Weights of a small GPT-style language model, trained from scratch on English Wikipedia.
Size: width 96, 3 heads of 32, vocabulary 3822.
Training: a variant of Muon for these matrices, 90M tokens.
Each number is 128 + 32 x the weight over the matrix's rms, rounded and kept within 0 to 255. Layers, rows and columns count from 0. Numbers have three digits each.

# layer 8 MLP down (transposed), 256x96, rms 0.055, rows 127-149, columns 0-95
132184115126148153140136102175127129111136136156148211167158073097158075119171145096087157130157145143124123120109091141163106144116150152091127076044143110172149140134132142153141153076185156165079118062108118171135099167146099160164174144100146153165132091103130121171137088127086103095
127164129095079124091114075094118151153132159187106121147137096148073137100058144124131152208091147137240159153101139112107114118207126186126141140135107159115151152121063135144149167144134099092160138081086079100118166100176095148133183128159163158203150125106150162107120171110133140121
152155152067166116083103083103109086154110189141126064146184071143119132125132107125107102155149093046140147121069125159076121077152140121141127116126132152075105086108137170150193138104135140193125087158124140057136153151124128112108159121122137115071080120108120074150163100115105118057
117098128112079136122073162155150132091054124195134135158092167150169117179101117104140171106110162176165133145151143187130133227118096155095173121085117122107159183108128116108133105135146116073167083143098118153076079179146075124179091156110082121090189075169159156116144117109095068153
116188094128127138105147187108095137026106103109116142073119144153167136157069126151171156107163172104130177138198135077094113136137188133131109169111207156126151083177156166109147178123167125071155138121146105119153127191148108107128142143126162117123117135188087199090197229086091169160
087183124167171133136118160074120158113198108101145176058146113144171130131153079130133095129168093080126121142126124146143154116101074152197066141138086071129121164128118130173041173054126173109086109105179151077092131100123158152180155080182159053088103125148097120143096129162128121136
119099171180100154094107099131107123149119150080102133132061093154105135123091104151121135153142127099101106143064129085160138152149122093157071160191117113157090127163142090088122165100122081178148088088100116169158157113114142141156118087178104128107107204162128084131114160083136154126
124141127115145156142193163108175121144136127109082129174132169139151105091158147176072072116149127160146127106188179089172167065129123181143127159134121103139125113161182108070085129096137125172143103150093091149167137167103101108136130145083182116141140100106124091088081051109140189128
101149157126112153082153164109115124153117211171099127076172136118142124114164095143111121141157101150165117072113097153091095123129155109129131167145173129204109123074092132136110201078148161102120145149079191054108108131105121117160096144154112069056062138112119087153070103088099122110
142132144089149128142126089107115128123133126129146150141095091085134145136160122106091078139118201104130137174138099153063106155117150118145157120119162092186145127200110150189208128092100149144100156117190095155164132109100143126110146164117082201124066178167149154105158073109105100155
150129156125138127122186090086082138170095086154108132129125108093192194101160111136162160067131112097170121118198094118107177124065109090150183140132151101137119110128088097092153169120131096149136102144127166066157098142154123115077137133135094160134153220131154097145120099110157115082
169130070115116150146140064133145181137188132092094079149165128154133155136174178102121106142168113086112117113121173101176097157114191143163074158169094120112103135167164080090133118151131110096102180159144205130170125103133126073115104103171137105152090112082168112098137166099133173114
087125116090101178092111135170149098110125109120092166093085103101146182110113094111155141151122183094150108150147096077121115070232100114170145118110179055118145086139146128119121132054134152137083105137152083149235119183202114163116109112094148124166130155138137114164068086122185166164
129098183188120080151120169116160158159131139160150137093169145152171145124123162157096084122116091142114093153167145119171091132052108083119106196134130188132140130106121107123110137070150180124147091120143146138148133143067108167145125126158165142157141098123134128145107114155112159112
123125131073052074106156170106152104127166062147142123081163116150080106121099122131184088128142134138146081120107146117083165163152142133084133175150200145147152117157146098136147146097125143117149113108172113071081084125159129118133150149131073158139119137180107146174175099152143109195
099141124152141143139108123205204130126156155112135151087100093127091135168128106140145085113196093129181109182168115143095178145103070102106181117086129108087119087141131097191189099091125187181091134097133106075121146176190122088055151072072143112121068137202138108113150134137151147155
134123105114183112062126169174107098125181142093055147108094134146138170121148127166148168142110139117102132140183144142145084167156099103120129105167162191133177130112080119066125141103116155120148101151118095092165108078117157165110152159113141095157105149139121148142100147125131219154
127144105065132134153123113117183138104129152131110108172083097112130072194121156123149083127107160105074118161043083121100110135159147196056080131153122124146177137083161131094132094116122082117070182170114129167138171116102098113072133153110163120165148082103099109128199143113187122151
165127136160135154192147201120173177113179138073158125135145156154107069172081125103121096124160184128075115125141166038113110090191143131170166176191099086145168102150118106159105095102103117156096160127079160127075077165161114086139164107125120112105173137093036136123142110088099077181
143132152138223123086128156158049159090090165098087130099086103123102170126096127181195087033071119145127150103184112166173115150100137136115102133092078136152120095162109212105066077109171141130138132118079090099093125098138114122124124106107084157137096176178146134109124170090146120082
126135157089115127140136113161123087146180124084157079175171085129155074180136125117115129107181134115151092118079168144126102144158156073134116117054120120135125106129072132143116105142127142173061079126152084136149111120169093088112089108047076177104169151044131116091137116151089141113
108127100126170085123157085117171146135136109144126109179110055118151132173147184093140197129104136111123144124119128136144174139109154156141080132095123155101108098112146145153138098148142135108102174150107094149077110107138102169128151138111173074084158140171098043112144169112102158118
139135089088157099132095107079103088075114116082131180121165043147115104148107163122188132144176128153143125153094159168134079133166124114127119154144078139133190109120132094075083160100202183136145128121111113063133108153071117144102151116108140089138162152174117101108173143085099135141
# layer 8 MLP gate, 256x96, rms 0.146, rows 128-150, columns 0-95
161111100158152093172108078113124152099149144061129100118142191085127083154215164159157071101181154155071153097138159125153119099105168071140106146144092152126084155119170118162135151108175207148086143094141181153124198194125138150129122114143161073122138131123149136153136105159157176118
132141140169126154097112143116107106114133121167058076129102164093109182200135078054062122105109081112082123126137102129175102114102130137076095102173136154141110148128118110139142154126140101190116093187177190122104098140101103118131170145111118149078126078181133160164136073096118151170
199078197036099116168097102091124051152133123128157151164115184107091137147070105097140143114165096136140054131105130110150170148132093058111189154143148137209138123120105144135183102159105134088120173125172174162120136111102106156164075133155136114075119121116141113130138154169204165127
165082194092124056102105112078165160130168117144076217141133164085107136144153122104102168106132128085159144169125155156116115123066121109158192074178059104144147176126092092209153144171115120121085109132090086106161089082069126094149127163055118190128135104113099086121116159127146161150
101140121069076122091136115105120081118138167135113126155145113113128138073074180116190142186130149156113115156170110173158119124155170072111139146202160143128127109024102119124218073176137114108184129078071195134122164123076094125155138168125132118099171171118113130159135125105096147197
165156146179091143123099139115178119095120126153164139124145159093116132093143049135157149122133142144117102143110157098140083202102139162138167168101136098124170059056130165100077095143124138159155099124130122145123138063077137136142129138141091125120170173126092076099118134106186088114
136173163103104168184188103088135092203166157149047129159108140157117110099134067106108151083146090134123145124146201141187100142167085122129058161131090142085131128118121079134084136139166114090099139086086113123190186111126117108126162172149135161122085047168121121107122098145102107132
104158105142096112166159173091130128158116163149129126080176134129156167119121102120110093118156042184215149134141119148151134090164104160124117132152131148207118145116171134074069178077155126179102182137152160108115165152055088128202120092209091107116101140171137113113108132146128128111
166085078139102091158096117120136121141151117185121107135064114129130140176092073082098125118075126139136125061130116094146112131125101141070139143148102093085150105137089152112099121172096090162114152149099130132103055169147125115112163126159095130102113110129156167116138153151110129152
188114158175142169185074039158114109097161129112130139094206137157081121105130141119129104146094133123117131176098125122198139124074157131094237147130174087123193149123115118178251143093177127146124081151131161195162093150128131204172128113179119142142154160150149108154180114097091131159
122095122166141145085170128191181177082191132121161183169125102117169066102103119147156092070149129115152153128198129114127116168132113089083164098102125173103162154145111175110073150114094126125154103109128135106086156209109153111080130098082162207096100147137130073094201063090122126187
175123149193120133127174090120103085155161180139129104137090088140079120126102146154142135194148124152141163079044112100117071142118181131080171170110112189087100101128167136105124149169093114118143141092127124124086098121124114129101180109125107134156084173124098076101131097160078066122
146114138071133102085033101123131103122152123101137187161109177090143086141142089071127179188116147187144127145123103088097173132122156127108161130142119111108154125081129157146134087131099114146150158140111101040122079156127108133097096078115102143135113104104161151081120117143119124077
123121157109075101157128062135074187137066198086145145145186202162170084139150116146170116158205175081146137150087109144116115163138124133112097143125149142177164118164112126127105160174186127118123152115074160174112126142136170138146156128094096178110130167120113143083138110104143162134
118164122187172150146111150152112086146113120102073105154124091085149097078085118121140150229137141106137136122107058160112148129140060152169092142146126095104125167083114135192166075220134124123160128130089102045127090186155118159158125079167130128079096113202163109098174150146114127138
183131103136170089155127132131113080073172112096089172140138121156083149109135154138173160124173143099098072144148133136164137107205133123139092114155192135133165151111117107076127122104078076140116160125114150158101118106126176136093162114108201134131137102162119106184101109149085145108
149119190131095133154124142152127170125166142150175130155133087082121112067094135124058133098176141131100143122153067149131112126151155166111111174148101122198153154069113162135128100117169206161116100092097109124123156148167194183086106154142191095183093104126145161079195111110131117167
081115060099150102102107087156095060130112189052117115170137083164100171091150117147095158124160095113104110152101070224107116143111102088077133169095132140071117104125055132113141104170154121099134068160101100142126185118117139192098097076183105118122118122210131083054071179167145131125
191125129121088099125138105181108158117175153105138100110201127083164133201149121116123122151166070080157117147069095149122153061141116128158156047100090163086138107124146129068227213212058105115157110120112115199118136094145127128120125115171097127103135179148064131167115158112187139114
110066135218053159151142108129097085127113130151132113120111138142201084103102057053178071126174113109165098086094112125109166121123143131081103183128138129155134150177102135138123103118118143215121068120068141135125091092192136225169162138134093154156096110170147096165152128120176140145
163146113139159130109108117167154090120122086165106106126093164140083153128103113122149125111141144161156125118095146184125091097155119108141159137163101122161135165137179161144116170135131112135095184143094117102158137091101134148087166186149187119152114165110173137108159107126210152073
111148099140128154122102164138148121122098211100179084205076084113066125144129119139105190127117082156140136154117095095097139088076096085129134152130096096157136146119147070157140143139113101126136117157110147137109171167129137145103160101071101121206152128170111113149125106108144089124
145086145197148108117119130114154117122130100129147064115132115135149147092116108087092106132125118127123109107165108104091162091133126125094149101116130169134098204129109133152114090201132101085161134139095100048110147176138151132105141121134105136124112086128172150108130131089135116133
# layer 8 MLP up, 256x96, rms 0.139, rows 128-149, columns 0-95
117156112140170121122205115140142169131157134095181135113153163115159145107122100103167221148144133110097149059134140172152119125135145066152135134143138148091094099109164145115138142149165152150111133119129156121150121146090178122095129145109157103069055114136143158102104102176156128093
162146122165080178109128185113169109153074112137138146084088096081092152150132086068141132100110142163117114139165077159123173069114119138139125114101154131151155101141140208127111118101129086108099139092159120095124166114159106175132189139150112184093136099085109127102133076166105105118
142094158063171123141149082087101098105090116096153129116140080118157100062195189096177119180111090052111108146116131106163111122072175136123168147186138151182097042084080117158090138102122079123140084178097168158073143131114132118140141132079190137148089124170083160184056142156097132094
079105141100153194120072196168129107178237176117166112157147080117151180153147151080134101136140128083176150135139075134157181119163114177073141204083165079131046078116132210146158150156071112179117155151087146111148123155088160159152132119178099157075112160116192128146149131151070150152
122085140165096144111062111161113126128134133206107043146173164134109208111076165145105125106115103138141066095193176153138162134121167139115104118204164138159123052083127110176101090127093116183167144150043126143197187130120215122113176117116105136177123101041155127112110119112130139157
113107140138147102081103114124104138162107145080108082118138105157168141120147186128102156105114121113125146123105095149100155082153107085119099075145132166174100129144132108145133142078103101129101148158155144111146099147144128168126173139139144142146133133122127144144111103115075163127
087090108157144121073178129110133155115103102140158084105155067133171133125132168087161155111110150080178102108101112144143103197127106092105089103141202132184081100162092102195112129160174163109108141152159172145079144091184167141153138168175097112103172127119164110216157143176113160138
170086146139128136122165146168100077061087138092109189160091149085081137117107194113111114144113152097121125171137181105161151110089139090151137115172078153149113169133170094131149101159110092116159110148173151175139125129124125106096168180107120181157158095167101152129097107128108114131
143139132174101161099119113136137126119149145113149124184099156105110115181119134150186117101108113156098140087159145092159134103096094066096142159143146084065166111092137160091138145096112084138139129108114089091130075117087129122109131192056112119119133102144155111131132129184125177098
148141153227189134131124192169083131163088207122169142104096125151142078150087116130119069205134207095134141161102165109144066119075178159178148094133108135126181148142178101202115141117089173095177204132138109182095132182113129133148083113081151115159125108156102149154060135100059136174
139168154138114099088158124176187137083142171113137145162110142139091104118101044100177142142125146094100137129073137132106120118063127148149153113104193111117086140138110126071110118039129097133135108095085142121099069143071129154174132168132105138186130203120073123104123113098131154151
099129139078133168159135117132101089155099110069161131151066144091067151148116115128063107105155065090139121077099109172144066134120180093114152120152152145179122115052108097112107092154100150167114160068167118086103157167105093141146137075136087112151152133077119131131153096051180066092
161134166080118164164153098155088197125144152108096169181136150129116137164116107101160193076133118131095167094078134099143100070185166166118162130181150123114184105105114111110122103127115117045093131107162092116099098061177132121107159171139079127093103154157089105179143149120166113142
099127109142163116179097136116073172107094171120069146135069115125084072158171111146112088135111166171103182141146130155216080162123187157115134100111121149191106114150120126161079146163182107133123110153128129156177083123148150141095142105156106100065120144111130076103104144093105069126
141076142074138152101170177033147094175164096142141180119182104124067118147091176122163132137121130117132155089109134101130116123165168101136128075123102157172133107162092134100094165112153076112127142119124162123138109068127136117121195175158152116141119150047166135172123091157161099132
079148150176109120117169151129136135166112086120180154081115145136111124136105076113144128088202124134161116138089154136181136074121148088186109146140171105138122065109148116120107135129126140101160107125067167101145112143152118101101168159098135163140149144131087135146151118100100120146
172150073117154112076088148196185127135129118088112172104119160158054163092128136124122106090134087161119182044161203107176149102173109078187143060127067105139055162162120140118208165166109101149133043107176115109142114154184085167131169116167102121107074171175116150106196183127140127111
145094164159077121140107078149069094141098136129101152130159082130125143084141072127133177077085086088156033142156095187194174180146117119097123076138121133122069112111120119076188108141114147133162077109118110165155151069125176103096171148174161169128135100128103132080169093165145085038
138126178085091155144171134114158138115096111064177151128138190158202091196094137067030186141160117105164083154085148176157110131128160123080079160054147090116152096133082052127135184189110079087169098111106067146113111145126066141179111142127155149085160072172089139138108144128114126084
092138131143129123153116094131191123104038162170114171107089162132139179173111107121135098183162146141089117169176170113138103136094096147187104178192104150109162165191110096140117156152101118168160136073100146158167139108096180094128145153202143074148137105168170173105185128104123147064
122150164137108139140178127176130156078123119177122152060138153200130177128133157142077109166172075106121140125163167120098128114158143140144142092084161096138111129084089100136166111084145109143140118068182100160170117121204150100142090154134161136153126150139119130125064141153114081170
148108176135092135112172157097126150131131054124113179157162199105106119158095140093173110117139167047124078156084114143168118125124140134093095160127171131101123117121131156117166115112151144109129119123122127133162143154105110167176116136147131150146108155123149152091114132081145101109